From a checkpoint of a small transformer trained on Wikipedia.
Architecture: no biases in attention or MLP, untied embeddings, normalized queries and keys, some layers without positions, some layers without attention, local attention windows, value embeddings, a smear gate, capped logits.
Training: a variant of Adam for these matrices, 561M tokens, 4278 steps.
Each number is 500 + 50 x the weight over the matrix's rms, rounded and kept within 0 to 999. Layers, rows and columns count from 0. Numbers have three digits each.

# layer 2 MLP up, 1536x768, rms 0.0199, rows 416-560, columns 480-575
578563520493445526554491420423510486403532477455395472442456608467563463439507452513509549510537522544518595480420398628535478592524508508425549505477500611489467497471534498431545462476476536523480538488370556472569553511488504518430447437453536561473509485597502525592443440477435426597
530519509467448428511449451571592546502493461472500519516463538426436513500618422531481561449524519462539506539513534406522507469492373467451455495590555442489489463452518567505468609544500442396517437555576497514495491425572487415493543560573545392482498459542586617548468532489506436516
478507504473467504550578486518497485402472497580458482435512481452459494416476445562522487468502465495473579487482574534423549494620475511530442503411480426531529446494386571519477459555498467452432579500487517466466446482532470488405550560564492457478482439553472485443490515562503551539
565505496522527511446493528548497513533497483500561550488501523478448487437507640468484430564395455566591487469484534443476523570431440552505477567480545458506511587493448513452528516550493525505576499518496512498537504446499438379529466548543522390425566478472518459510380543504581505437
442559593538526458614605503635547486442499552501516585396504503550528511519526547503468503399425506494523462459520511416457493459482514559511569563522519552546494446471564491548452481488593563531569509479477465530588529472482505525405533467495543498510470477509534465502467525556498555552
431460509564438504557464532418478524555551564586516457447536595547465521434497560483385468485473567486511487453453539524465456404511586495437531514516487394486527534574444463567484644500459562480501547453502494547611449415535578486553474505420503540533495411558559449606473447560500560571
526569585519508450588515493539383453623536561507550575371487485455568464474476416493444543556434479482519552585461510498544546564576489557595465479410464514534484562484462524512445500445506598573476494457494473513504500447453487496487603429486425545452503526534494477411437491455506572505
510493490481533513507471524510521552526476433403513464485581542400510471539484534453386515460485523515566524522460352457421420473426598463419395602627502521459567543495566503514487551399540442460456399446458416410493493412570467546600572564395595534418554406493445581490387585447545483596
434485452512475543538492412428460608452480504543433558505537479557482471498495564540521531436566513520461461609489571505525556432546442629533441474502542509503462499574497562625490582497576439435487530566405519464562382507511458518567496470544546532469449468473497502445568427495550481395
521411576608472545380513508548450499404482548474450475509475424535512511493465545516609528631469526339438603472436579511528472500477499390458478559391457405556502414523520501609474473482354536604565674577356570484489269506481480508571495402520400554470526427408496555515593480461562387387
498485539418450463457523458537436592579536483540468450500538438524526598546486511594455531500593405514430402451501499476468446466426453507429514552506444402474576392464417432531485528485509544422511508576497540515484511434521468472546538569572487371500471404497529584517590476452582541437
554460466588483539391442536430447361487555440422563507573460543482528543581412474497616449536554530572558561512469499443517500484404576523565419465403537504515562586472428536493530457428501492431590538540433519470434505536475479444484526584422469467526460463540437571425532518485580536557
554456556560513457506479431546549580515581461487348481490439492404568510499477488425436623606567496478449465537437453448521524533527513583520498505412559490446548499548534506495472558402466482438415582577359419537436525504581477500537510501560534493520436479528445536600523532423557505513
566516590457518504415483413520491380523441420579487462598480467560502453569454558515594590455437578618475570497515578517513417507505540530524543481384511536548466522532496507444517395460458497631494535477525490446481580519510505623479563425429427570476493595434487502433447511537477457539
529540473477427419563387595589466598461473434454494483491450519567460445430444520587548532504564477510513519414416519481473477524502515521522503544499464509420410444483481477482537414506537497547571517588502628579584513432548628440531587442375397490535459467530555495550516489494507468483
444520436417507584460524545409512486544455463528460519573509463352488417458517486476438387458448521437572458387434509537569442575429510470449495534583520424472496481467499520506537495423574590575507518495517449568530557569550479496496605428473430530463597470462522521436463446449509440471
472446465572536506504481453510504515440492525554486408471495562518462515539524563521512499484620524527537453560630498449495481468548511516550539458436487410536462468491454464582565470487499462471564351544425505513496499399449477543534500532510492524403502471542380473599531585621410535480
476510473461451443489508494442480491488435442445485475537462518544486569462512514555491464468564458494553417545513593533544429534527586471446489577465512414482511421560510479535502447508536545493496449550399471509461474535454504500497576449587393518548526520478437503554505597527481439444
535477435545508472454509487534517522531503523419528505589498518403520481533529544499458370456562432448498501436586468452431536472563497496448527513471500474520461562501514548496424446535552494511546510486621445475494462486497509570440535484459472494527485485388462566557521530509524487529
437555516497528506408405538459450476503466512428568510508433466467440498438415445518431501558477545464455565461489582525452455572480615444559480534452484608514512542500396521525576379492623491480494457524548539443543459468532402496522411505544537514398481556473462418563478496505545434504
578510528563555544491534548420528559526603510575602466422600561493464489446596503446478469388569535551428519451537564479481565500538484498456466531476576478497543555550491490484512507501448471560524535523549534574494461523490542522565549533556486603492549488497412532462482560509543529503
433464528497471514470539421429505476501498578448522637523382463449585417467514546454556505477574457598454452590554504482547482551501510501460486564566491504586523447439491530498423466372519407452545412443450602565501483493450494492517487555473462607448502423542572440516546526545511512589
439537462451435521495507543505495599512539514400509451565528536508468492546529512549587543484432404519547570453505411390546546452408572563489566560541529512504503503551525525403508408479429528459494439463490477605549497481491391554561585475498584497500487557494472442483418416485499582490
517623489462521460514457528569540562499474432442537514399579531400506483499454501518512586538511444601475628400462495474526455518428597468514501557543510534539494542511441572514486561489470453464468495564515572427476440536471471590507454483473521453498514458508576556416435529513488607419
518464461461511490487558472461543502462485475595489471503466595469595463508462463494562574539489416524507506418479530507532419549443564463532545507413522447513414436435485533460596417529517492455601442537478481596498556428481399459473535524541587577513588477552579481547480459566523491458
459452490550505546498567440458532517583539558486486429513518568478477446562507541438510600499562384583565460428507439523555507512506515483498542417475425519536463504472565460506487540424501568479447553536570572527504534420486543555413439474464503463578488413539445494495436429483456408495
525542470499505469360484508549486557461518463528605545517489593448448420477585521460506490482554472531534520448530441546473515568530485396490354451422512522578413488502479485500594490514432493472492452518524506429447528529583553510479622550502549432425577466501436531490525481644440436471
451471509514418469438461439469548451547411522528454481507545566575422509480437510517551493513494548581592434553495483479481438527585445520550513469447475569596492419544480497513459460504530432472510420449593498539469507572489538479484466557476525485494535458566512513484629349589512486496
413441449562521500553566594481531511566496502502610486556388511606433402440610545526516489559464426454504511515530511557640559596489482518489608492480561431468542546540610574577492538536502486497437488493469494453459546421447528519459475553479521545477509536478486515443539483367441526458
564419468410516508493485488477513497526441462573508495453492436497545546542509476537492548544562430605487590487445430453511461498406464538527504493498455460419543531457497592477514623601457509438494532536407588525450469508505525488464501487442545525490550512427561477629578471468566492527
486436498443572539459450500564486440553505433542628555471497456448488659537439474534520516463571420520502444541612459532505424513494558582478556385491484524583487479388432506497536474450450545634533457499467415562508587562489528456552555552547397479566540536528465419479527579546396498558
571463400538505510623430421479523482428559469557519393440588533504533467439564558498490612499527542508504493436492453472529401545545380453586561485564462547457463461496521556508494541492496523460499439479550513477462628455558590436416389530423484507450435428552561532473530578392509530484
523493505472540467591405437489537589458576479462497372566406531480583631465408574506531559530481482529485515426534555482574413593503503438473507504489546525478421489502413496543507480520403515574477458485458415516499499583490485452500534455503489552433556568490388481503512492548536571470
608568417528568456383538476497498541544488448454597520496428527337462560516477430608442443557541561480498482514555489478522419463432523521604483491453476621573580547472396464503474471569557450441508547507451529529452506420485499506566576506354474511421528471488445494475561456572469419524
488494398517532522492534497458475394545462494444431565484417406561528497508443534436419496436484514494544488545476528520483406349402457455512451558436444506555506493506375504452518522417470543445535465454473478490474572432438462501486500510448455519462440578460474451562487521516475514529
529510527470513476447391401582517527469411421432457485516419502462444499421570513453512610459623485467595532535452489472461587470523427524419450522456458545476532544437477492565456541432509551538520505421567472562519464496559522484613417544500498500461450472515564575558400484515523608552
518481463548492449476594517498549475468450421511537517457451516458570462535500418560481442448465488432584440512569469548458487430446577576570487542423531534565485403464452499516495491417502536544558600470598545569441533401411575575440460516599562521484459588449518503481469480537532571452
522417460551614527491520581534536449467509476426539468531510495604471586435629456559448476536433439449529578565491478432549456427490515449470550476475490554496493543501477548450414484539519436462446453488422417520477519565490508588406577462501530525513483562448501497511519492386521529510
473540532548473502468468572469480434541504531593537521509517507520504537522485501532497414529505555548515507551450495570500489444563468544547526439519440569558498519526455471495515524485487561513432456476488530485562410522519423537460500531449542373486571465433536550482583386485494588491
558474508447488481601505557503467511559550539589619489452479512551538417503461530435516437641403462435512479552390495425549507499433530491502660553447519547645534512433407604531467483477545481545450489503530537425510459473428560418550525506468521430475558578429482583435509506517521541501
489541500415421454453525486465454551551527477507533467462443529537474488529557480558530497524590481508471513427580536473524413492453470494534499592492536522589530485531469489551516491515518531491531435480580425408484396556500525443451434516383571477452473604557422477453502634508453454589
451415488481453479522498541577473513500530515429502437436530441444566534543524410503514554480508470408491544563492581489484446570560411538546507568584488456557496533552506611546419533468498516688466510510486493322530478442584495530473527595540522462561431493472507606558494578423402385500
568475516495469583514492434518542492478570464501594409417412531480519442494528559567513510417453480445491505555529595491493540576522526452481509426492519451512502474624565489537531457580554500488476443474372563485488508492485509535473410545540435479496506508420524527565522509494466460509
475496570497475560684440545494390582597528413361461404421638470517519454457448538498579542437506535524478469470462475545517474479560434501458439536446499477509492450520470419489516485464506539441520419475436568543490499459560527501466554457554407450614506465537548546489557526487573503500
430649411469429507460523482472534388640490555473503467568455473582534513494461462480533496542407546507553470489482520508467462420371574508445425522457489486474488485519458429479449401382492501529482544490527521521442435469547471556467499460576527462423530418528482550503391504498433455489
515508472405494504533559552490444485509478496536403400468506446535548490500469457481430409464508537449500471503469484429514515561462521432567546458471552516503503437407468526495556473590444597463407515529537471486517553587570486422475467473477492504464514497463608543497455500392499591517
523469514515554458503380520484587554592470456535494470485434537399530502454441486466491501532548350505473484526456536475496501536511527532525528561485539557530543566521498534489463484447569474540473533536569539570461505583552478503465507453482600577502458446542527469548504475500528586529
490521507517465464545478491569580534405482539505463501521527494451468516541463559484445502476534511561525516549503514473568465523508471571510480472513456482543416517493544534507524481502445485581448504475471516562432433556556472546534469478504544534461515423491601463476484495479487532479
472479484572438506533504495504561437482491525595461524407665528513475525533456487584551568600544415504464412478473474534563412463474599476542664427549450479588572459448517551519489402503459419516510504567519553515512548576512440503431521499478487548471523551431452522530549481473513460528
558471415494456505436494553466537492468561486481581483472524547456437503477584407524534490511443451471464488455472439454470504524502404485566497485432530584425582584457504516416489618468514563446494581477536541501488512546512521458497444523510521472510377498443524472464448636464499438520
415485526485541550541496532462446463413434517489398486490453482653514501527447394488447459555402450517607520477442589553459490528508385546465591437535511498561526450522534582501460483470463645586512498474483432465593505508581627448592493543494532590517519487532486541606472459453572494535
391448500512541582455514457522504461471547597486493533570513565529487588522531540546576527536581515548487475419575548467514521537561491447534453561529477578460529383563416483531513504569394493545484559456526487543517391456545502575442472557559507558540612451504503501573504559494487506538
498586577577491489500431416515523502414401524494515596533489479471548504519530398452429362479506524417503484426602571483448569483509539525599492527480512467541499423480393530494505448518464503471537503534498477509427484506473469596412479483575457573537485513431479407545537536474497451498
548537506563526456558398538459523499520513486486409423459513470512613622494515525476548520504564448572473439582550514486546562498494485509547431483560565424402480506528481474427518494509473500408535444478542601517431504540490514500433578545474634440502482519521502500608504604568504462484
584411479589472429500457473515519481526599487462491480572537548533486508608483530588510522547466581464459563445425500522568481535566571636578451453509549504496470530536565413513551465570613481457582445619440483505455491453462550556553438520462541545556497543556542495523539548450532691539
583539544486579474482430483467414340521516468445455433425473588475501468482503413534614563404421478476457502556459532543470473608506536507461403514553503556542482553485507507415491516477540527453483501500574557545577416583477477568471406403467562478429512546546508516506467522598500553446
548580552431478612527486523533472610536488450432459508556598538522455519469412551536505487495386532389578462499447490427456453446497462424446456448567460540484489471418503497448512496560507496540450440490499535458491493559486399569466489530510448473542456443436433471437581517519474512522
551405505461559489556536512462510470536435515400519380413548503422499523527480623602470481505515531608452429478532481484462427466433594477440504532548446504504451516519551501486476603483431518627485469453559610530515546597532573455460447532489514486564444477582399542529436541485492582434
494545511482511492473465459464494449520499532416493474494520439573579547553424495462497463529450506488553538481598596415493510507565573474454528509503556485515507478522544459448441470464442472445513504523508542418565432552473480542558486598552446520453482537387514495543474487499499495511
445506536487495512416459504416528573467476448332551440581545479555478409568470580544410445422556575534491500535497504535503483461468460491585442486606483545486526524537505610538438626501572565589479488500540461514481503532503570480509555468547489550529510510441465520491543535529491492563
430492493558492364494480561557513468538501570479532490534487395526471535506464523425525473450553425506507477519512595435609504593465548552427522480646546512442510516494524451541422535586429553492471459501474507544470490516501485560484407543484594444632477511526439509542388395488505483519
473517507620421450574490582423485466496513570495513461434499454495530474499505493458530536546519471460470399479447487533452500514530465453582505501431462448429486486474488492514507480523438529534482538519471534479531469470475515491463520548453552496520495448473429468403481413459395464489
539588495597548447552362465590438483593561507369559502476478573409509580502441508499543432460544480497445599556448512509612607490437467515559514475504509505534459488551544550478550558470538597545451539542586527504397550508484468403490421532544418460547543432572589558447536549486527373498
505526496486445525506475608451446514503444519547527487387485437512421514413529603514493497488522434500619537445416529440514504498533533439510541519479456499585538503470464472506542501502640501533444461499500573544462501486381517497559480483535456463526437529482548511412462476412528558499
527465580471535456451477554532592531526423478470528508515512507524441475534428542554428569423490517551493531425440527485462437515469448424499558519458403577406619408495411404388566513509445462600551460479523530573438471539559453512480464469485465569578562502442476419480500548507462498615
481521422440524445528487512538488495456536400525433500510452478417521482504532524574486401474513580497449561585544436512425517444564482542588558482499540543458534603462525534521451504558568517586500521536570541431534462478555443542613444553496486445498537550523436621432504532505501482516
437375438522536503525506545409440507480489503493536431530541517591500568483505485458531468485473498534522563597569506454484505574517536511537539538585424449469526499573582522497491518403471517472623527521382577576436450474533511529489533578524424402542602478422504515428502480478557522480
534448507511538514469552419500431511460475529524569536533478419513481498471564526517529467558508611448500480441462425555424447407543521476470524488462555619499484498456467459474524482528495480551459521486537438521457445387531499492487564452481551530520462567508429512473524426475509471550
491481524543437466484553499421450620418590461520543514477540520541490487503465551474512555521495535445519484435503489428433507582460529424526583402499413523539550531497508530545459470430454502537553607560406518457515448403584527588518565562534464464521518507361547455535515474482361447511
482546508534537483459538441570530508560456585557442536517622443540625478434495435458471516460441574549482507489436495605477519550479442554562502420481501478471516538525467415445632512558499499524545589506503569528559452484411493487494458435504533440598489592478523571476558530468522460582
547516498533485515517479494508434555519535485519498533486480418486516473416415546529445412515517530514515543592482587542459479491448418440558522475580590491492492505494530486536506454498379504569513515469502485489484435488529453478497580494541402480536545468545530530441509553505506526540
558489386512544388559538438438493536414560545464473536550494486483486529482416529399559507416530455464421535577597470404518490500475538545501505581504459390450514505521457572409564526557588572471606498485494362581549477518581487471575419524497443384537519435454598576519403462473626476480
510433612483598529425439475560409471462408506553453573481379516550538478513488561504552525387473588619534619496506413489434462501433443583511454493431603523434474491508515481433483480470478459597500583559548516434440417500494497532480446391478542492446497522496500433623452492426528573628
480464518562492521516581529457608571491510563484496505488517454499518620464443388481552508539476398495585522508496513448535504538520493560574469506575500446513537494517520459491560523544573499463465517543516526509460455407507467490485472528484491483545516432586567491547386485516410511464
493410446592502468511452471518440501512499523490474402397477533534530392504497468464588557575636506539521550495430443466515442487424490519497546487520402563455446535496513549390463357525508504512468493530520562508486519514496520448429506426481497501507515529394466510504401504478545464462
498526454583439466453479559518519459496474529489559444451453498495504501595465532574610476458494539548437488454542490583461459514507596508555495449414550462521482428424535489473526458574438500518469466495527473543470482586514427485452486513465476486490511487521597419510525545561516436555
491571503530403486448505522592539489533504482541567514458461583498468435391443519526490511498501548432532453505371589485536480454448468646400490505422524546430405403488510478509498444561430548569501525509516542548585539479583479391464469454434482504613450562531476560416465516391444383588
417446598518548435481527498544476530571463491545528594477540381505499481484485471527507571508545517567462513579585549474412458574553557464517497539493523436441499443519425469517495466543465533407633541528476434511403554503450423547532496505488457539549570562485516483512502530507486458479
520568541404517510569494439541524469556450510556498504517481398469509519462470538531477454500468586463502549457412488488523598465497453516527492461513617539500539470533404403536438588496481555490477496520511425493508461529547472557481519504512480579533514498481514449464481421413491588592
445473534521564579420524495515495452612557578502474538462526564488508488437521430562497536385405536562447465514510401527443431519544533498486515453519478537475568550483508544417604440617421525475535471486566463454556533512510454499536434535470509554434480512450498550527457413572471578597
386436481482537511521498528549513502463495554534499519508501481547492599489501466509469512486515523442558502549499476406467534569502517416537466556536453632437410520487466558527408498505471567610520535527511475496524491488637573489444460505585493490549466499433521531505520522554495499467
544544478572454490463489549516447545437499572508446624606550435562441517499451579477503484545618501410506496531485519490423514535446529524516504557424510457427444502552555449599497526498516460480509457471540601410512415422609477449567445483477554411501534466478484529437553464424512525503
487542564546514561451487509479506350552471434457499542487484453481480564501506539456374427490506496511463544442569518521478464535410409434523491499558498456540461482460540496545449565473468597498553612534524540479447609482495548457433412597447527513372506533514562440570620528518537485519
472457506495489479492454555526458513438503560447565430480520566563438423472493487502630555417491549454540629440521501570485558463498402468467449520456563506544430502548475484489501502496508500539532498499496566473409510435461477509560522497386435397526462475529489449384437445511473489563
466484490487574573546492522456575489437476536575514475584515453457558468456502565475549403469504551453385509508528534416505596518456441560516378499500529553490572430482437462525532514490526548553433491516523564515420544489576519491520510555545519522540470569401532563433493438505562508553
451496546494515515550578469522517567504565516441475490474559407501529466491540537477521402569589563469414553641540512453452565426500478565518593449597607455495545513493544522510600478462567556556473486488448496461536462474568539424476539513477531512526508437507590448507454545465450493488
523566443602505452467446443512409524471441439460551550599492548422571585497581484514547523539499467453516501529517539439553520430531521567558510550492502606457465509492499512461454455522469588445471560532493479588484494526589439420563506427478528576605412492487489462361452565457438543461
477519602514486504489492484520538523576532421450509545525465497458531510453477492529503534517479540444508521507453494457402498528496540531558519497489540446529532491531475477397599473428487519490453525558488475499523495426407549560486491439455529454600532430600468561530462444497508476535
562547537528550470495461530466490532440512540561539454561460569478518477527528525453469522569521582449492433547460574481520554506488547497473588530552484439550377473517598524527481564365472453521478522508509551385410370563494503451540529551526546563411562602499431471598524523475402466498
534487509558574498403476444564545454561454527466459511433496589489511500509434546509521497518531426555494522471545466570503509490431409541496481568517608401488451582529498532439518506493513550458527594552513607528385605481533535415448500603496498510473472553653543455459572483572519528536
423422550508497502494527586479530563549494620440484434447466470561493511515463486523532516464495428530479413586558458564539495568503548450458559549535461457475472492495476605465449633506450510559406542520360506509487517542582565528530510505517533503511493406495428550445527412492509443481
444456446555504517563459567461486507471583502486389576450497470476475496490482616460513498487621519616538493538471506483540568358564636592521559452575428550480454568597562514454483553535555430469555438511484531443579506569393562443446500478456455467483527453422481534499406521576503476513
561467563480497451471547500411505400535479474495603540465527481501531556588494436485471433463500530491581483445506514409514493525470611471485430358483470443562478513567476541533480590527504440446468440485481503534537397383511473627518563425503584512511580519449462468534560531501495498569
532510432477465405548480451689504487500528469473518412513499365454403450532481481467506528458409440585402515517492498499595396502565453490485514429495443590543537433527515532558401510547451457496424485478518544480514465524520551588539494427553391484449557494480509393553531510555470493524
530597537412503528518541568500441630556480491452370493612484487531487417547495426507581497477465485509479511578448475551557449509481457556477467380474480382472567490471551513508552520458501498501432442398450470378465628541566495477406539554545478522480590440558482499424385502491431576396
477559502511525522445532477511490497566540452450513467526470472502479462532500526580602545481547475562444545405495498539518547510496534496547494546473434494475576423634474540529453517455540496518471582521519453424565540506513520559540479555627526452470507498481465582503516471503520499481
455506454574521490480460485530466444473468626463594531581407530506524541482445427498499472435487532492455396463465486481502484452527507449494577516434504435632522476490498575509504564463507470471394406513502499452570591544459549450559566505483500469426413491442517508523565577525506549501
503578491517423489518403561573489456402452584468461449459484561484513598502623444474567552464485532507520565497409435487448491563551429606502522496373512596600467472500504480479504455508542436550486464495485415489578458449430507617496522547527590455540518497484604559499419435508496497504
513530522499499468463446452612501452597545505510527471509448516456545465449438485498503488539513523515554471478422611513535547544442532509395532515507540479511515442513470419468502457537540384442521525474440523487468487493471443504502562468440446493541509507516541584558467525554502588474
477480507480586523485495535566489476571515606557438475466531448532519582560627543522523504546594530468537550450491477468499482518555445522515381465460439545508448505529480529620507559519448580580481646503492536503519515426542511560526477597534496495497493613504479534559540566560363544580
492481416602477473540453396510546509556542598499484366474539510547609489473472568485501521445444471596600500457531493513449490493466453518536571550513522435496493459552571450537538565557388547476534490555449587554550577551504472523441444516445546531595517477442498501531439470543477500540
475483471623484478501571504568533492534552451483453400533475525628483510578527330557537493506508478459527470406540431417576445480490541493519501387584522480490387503454511538569527488483489537567472467491577457509482431590543502454460519596550542517583475578522485375565625552537393447494
515574572493450532456576506511542595521503359471471469477624451412492536479477377470469472534460485434560604547465463567436424498515485424441474552525471528543541480461509517560409426396518525587484507553415465527459483600563445573511527585449432508409496455502558512591509545595468526529
500536482465546536450525518483450526481526414576502496495511469497479541472481496493401479541527471557557565456573471550553365544511593462532457507445453544548493530540490574461445558493487433474416515450463436591478581543549532454484550457480469556446434534584509581517456508521506455535
463536499524512467496615468453427517574470526470551519487566487476577472526490430387476447548410544441500503523447487461479506548572467485495490481541555527557485503457459462424584448567466553538470503481553473545497548529492512471463514488419444495477567517473587512501454489485522525519
558471481479614423420520459480523497508503499455464490609505493496525565456482530500451547487478545551497504493515473449497489513418491520522452471496454607607520493549526606454467505484467535598442555479491438479489496579500590482564510606485529523568520449565518480524477486578553620512
535533438435487579516497513615495479447456484476500530513526501567563553534472447566493528507525497522444523380506490411442512520372432369538585428465465608510475524465498464523473519510533461482478510490494476451542426617498515479495507444461503464627545586550537517681571570543441463460
486470488401485514556415498575547502517522566351499454414594453472508496537575523478505493522469481543417539456579416423473538554449521444419534419534441535472477544526562433375480556428459471553443453476398513471511522561459537505489440570503550611551534497415561557513477420468453509451
454515502412444457498550475544494478531477446503530370485343429426451539560464539467500576451490536428549505511513479404480461487518481536490530471418558475465463502605554478504463582547479511585513455507518394455514500548529445591463417545544422535489409482525394566535499411504487495465
543467590505445425582583513498468495545573536528455585474493540512571485516532498425446557366472536528496481570543499438517478533446541564528434508531501486496554542516576500506464480536564500409519444525471496383542423530511462548487503479569462551564564517482561441600362530535481527575
462404481436487480436466541513539530495460479502552538385555496498485565498488481515622603490562517536428380543436559537502492471477521466563405592547518553492477529568476477543478455426513508467601459485541527376491479520565524506467442493530445512440561539452547532559587552561521525463
449457484523465501419445561524494551481498478464389474573473513499480612509468589498516501471513460553564524432481519362435500457506503480517578533497436525470430442575552472479444554478435511521515578559408486493512511483529455528490515512501443498582414480368499470548540582527520563356
537545485463508426480496500554499524524515470481444542429536509494523506531445486438503511521517435466508484402553468482530513538548497517472519413510546439445510553516444484472470444546525466560440569520574518542419461458490451425471521489464557484530499509473461475464486513412389556397
542491564511574489455507462547552632377567463578448490577524428536489480494384498569511516529472476502342526491567498467443485449558417443521501552525433508546463469532518547446449442526516479571492504511530471531468501457555506482497513483563410445464473547516544512463570608389492522455
571532496422456482590464468439504527529479521659494497507508512524523600485429515419442459493536420499544509636460516504554524421518528633530395457512473622404444483437498523446581447583566517527527473464596497525510482480489449492467525501484562501395476504465524498319522526577504573490
511548569465539481438536484464491486540555446516539511411438518480564559506475515482456518403467475383573476512493526438456474559473424451539525443553543441510437364439531430508503495517521537652607460510502585524535501530499521486475518389475553569453436559524433532523422529473530519477
527457384509515538459518441454453494472519452526582416458503477429499499469450476434501552505484502530555489583500567490479470491464417492489591543418446575501450532516498607469516535483433525569439531576536470434562438442534545508539550614590512510594610570425380514472481458514477506543
529444466456479410475544519543488461426479506458483535458494431527524445474510521503575527462541503490541575465451456541487465513517567523527483544482519468479387413400606473486461502551460564524464451452531561543381475523490544534534494464432455466458520493534470435498458463480483478437
470503478547519542453509488549476481541511589474507573532521601552503542453575456498528480525518506549541460433489450475501506520601514581422601520471488388481537492575545501401509438537494466537505521550589514454500444527482493595533530481455476490495543535522444519468503413556612474430
552487546467606555499447466559424480429556467410438491496482521482508571546474590560511600508430475530550484504495518471374504482487454504487595502464480432444484469540530572534515555570578424384597491586428557456473542490457508564542529501547444448599493557459482597476369581559456532445
539476502486484488517420439545478505466528508472572514484438417536456496457496462512505543559554546516540521497512465472537533488441410453534447527507464474464524514580542513543497511471502460534500466485473496549522544465516533422509404431509468473554539529514630554472496399659422557480
415476470479551497545580573491463505413457583553484454508470506516523388466446448490488503583510497466549457487487516462529559517652534456539428487544415510512522482548514626425500406523491510521435501448575496484483474427581544570477531524492500471521475524401469476409542462477532577535
506516486521577589471499475459485465612480412488528489481516431528413529511480518522439536483455550504539596482498544533532538419502452570496492606589523489513449510474446420471512485473476507462485512531459457511532576660497404569567539527484562525502484419457494506490504460575495484535
429519573571462554524515488469491568596501572471512446555466554559448473418439443446455501635474468540486452485425529470552521462474502536416572422453540531470530448464433467564539580503545551582487512452474578412565513468515550513495523384547446373516516475593581482528504477538534523560
502495424520482504577513442481504517400480516448490518427572461513507489597536492654545519526530517482494502485457499457508466519554494391492486364506411467524425502350568440511438427555447572538437558430550543529499578565478545599509511475599486576540463529561537489467592498481583522483
456516604491486568395475461499542499579510430526433507472500514478561507444458530466352582446447509476353414573473506528458425535482620458466410445491481642527445536498547485459499549460515435520468556455589545501549569501531501483612561440446478438551437471483379555415491509546572523613
487462569470491565493437485474473496549533497506507441487590512464457481427506531434537523443498503506475612430547411499486486441471525413442533518549602426422476533651479486461490620491448403547531541558540565552466608395385477435449611519409432470535502515485584481573577531511490553586
528495539427448551557464456535523489427463484502505535532532510450545502535517500503454540552543546540452506533536431523551467569514466502487535493444527511491537463555553494475423502507514445478487457538444579460587515501529622563555422505550496497565565468455536497499545517512497440483
480516516505481477562528513564525546515532527523529600514433532514522476536532522511541507558532488522505547478479416495553463535485597521554443654458564487492522364519566444519452474516444477480521514494572488515490402511530527587452461525583465500460431532547446596500485412548530481473
428584578466503422552388474487492443500490472544523494505499491566523464545530588553443435502608480457484413470498506527493490514513426508457528431508509486478509426573539453468469464490500461552560472501500592495510492488448532470445468470665523459520427553533483567569429452511471475524
519472466488540435525525483448491350474462491521463550514369489585477565493545422588534488422559520448521550478515522528479436500579555406528562465474469445464475566387530469446545522487472558537407588511568450444551508569478361450515498564413520599525468479443474554477526554455531466483
549523551565495563480468560522549548512424473508508453540485499543522492514527537523546454524584527500550480437524591513434475519567482408441511517465485557512408449546477380499467502466446511493508549617461443526496494566514535494542468561553472548495492587517469493493544488418525540449
624515473540477522504507509410624505448493456586459479490520473442426437535467538524467528436520486465564530468484582506513458466540579540466510486469585547517505497539517523511541526505528546459594372484491568443521497551446490457531521449490431576477430547538481492438530474523509469600
466550405576533525531512560305498476633569501530480477568469561523513578544449450590530541519472384493488508471520397542573470515499520540520560578564416428496509460557544481526426525507547462573493467516497471535410520469498473577599425482471518525550406509539460472467514475586490445442
535557571428485539537398480513423548416565455501520531578609553497526527546513505582474427520448533424600411572568490439550429509444489523498480463482496445507495570523479523481506463546509445531421484512558557461473465492476450513575564492455511489500491496550500514464478421475486545456
496513495569440583483482470552457564525407511485453444460449488506507499417490484544425492534553473524542577551537476419450597422543435487532408554505615539465494468495466467492539574527543520508546465497520550455501511589530520526533499408578466429550543455511444503482598565500614409490
467468483503563516445441579493445525529501494589556473489521523525458505452460542494485557504433464531455437594491415581491513499468555457503503533429539416554606502558392421498580477440496503467449457492500497529474482473524535499568483532432481408483476495525443492531427433547493527499
399462537464562501483570464485518565560500469509420424492629533576519579515500530553410536460476600470499583463495546634445436522467518563548575554592475558412507490494490562578555440513462500496524578552505470546457483556585417531537522552450405455527558512487510500481410512524501482557
495538529381556524494514500525534459522535572539488566576549472585554509553512516453497508500415491524568456554485549524404551514523533434525531539504552512466530454462494433489491433449420498575472450459641557520468507582544451595481482493507489505443551479511504591401584560483495485496
449508563519464469447574468508496512497448492438458588511465587475465537471574546447490471493466567500478423472449557447544472527569547460471522514573587611545611546502510590384453493487525436517396486537561608506426481452577547552554415516516498521506579530471437561522524601424497573536
534440534559513500475451440496533578491514415457556493494558407507473522546514503603545540509508484447419521519463429481546506461492530498473504458499495471413523458509552600581472637611473485493571434522488461591533498526481512478583595570535486538479569438484412525512486557501519502500
510565484475522440466449455468608438526489518427518497520560517508513519455479528548483594504418476541518455465590411452462417377430403578451466557505489478444562591443517537426475419525483486437589467544541575504444525508399513424475535495528527582564612491411562462483512476539492563577
539446572470504563570506602518518460477504514489505450563600534437492608452478486499447509475500556485570558533448501573636580505505534423469565629560507488511511447561569445439474549573547515460529496575461570502452459486529600457482525465525435432447506459538505599543498504457537578520
442474530485518379567530532454528524472527455395497549556441523533558576432507550432568379521439451494532517562492432480449519503520494487468458489531481519545429523478481604445496460565521412565504619476502533552398460456463452579513596547572455505575412458520566430485490440525522564518
503469505557473455561540544534458545552465499479458552434603603534414488477592547478528484563496482508486407479506505503539384497445517502531551545542428501448476511493547471453484497525476517525450598516459535517504466491541515527462523513372473492468459551525544526487493447495494565541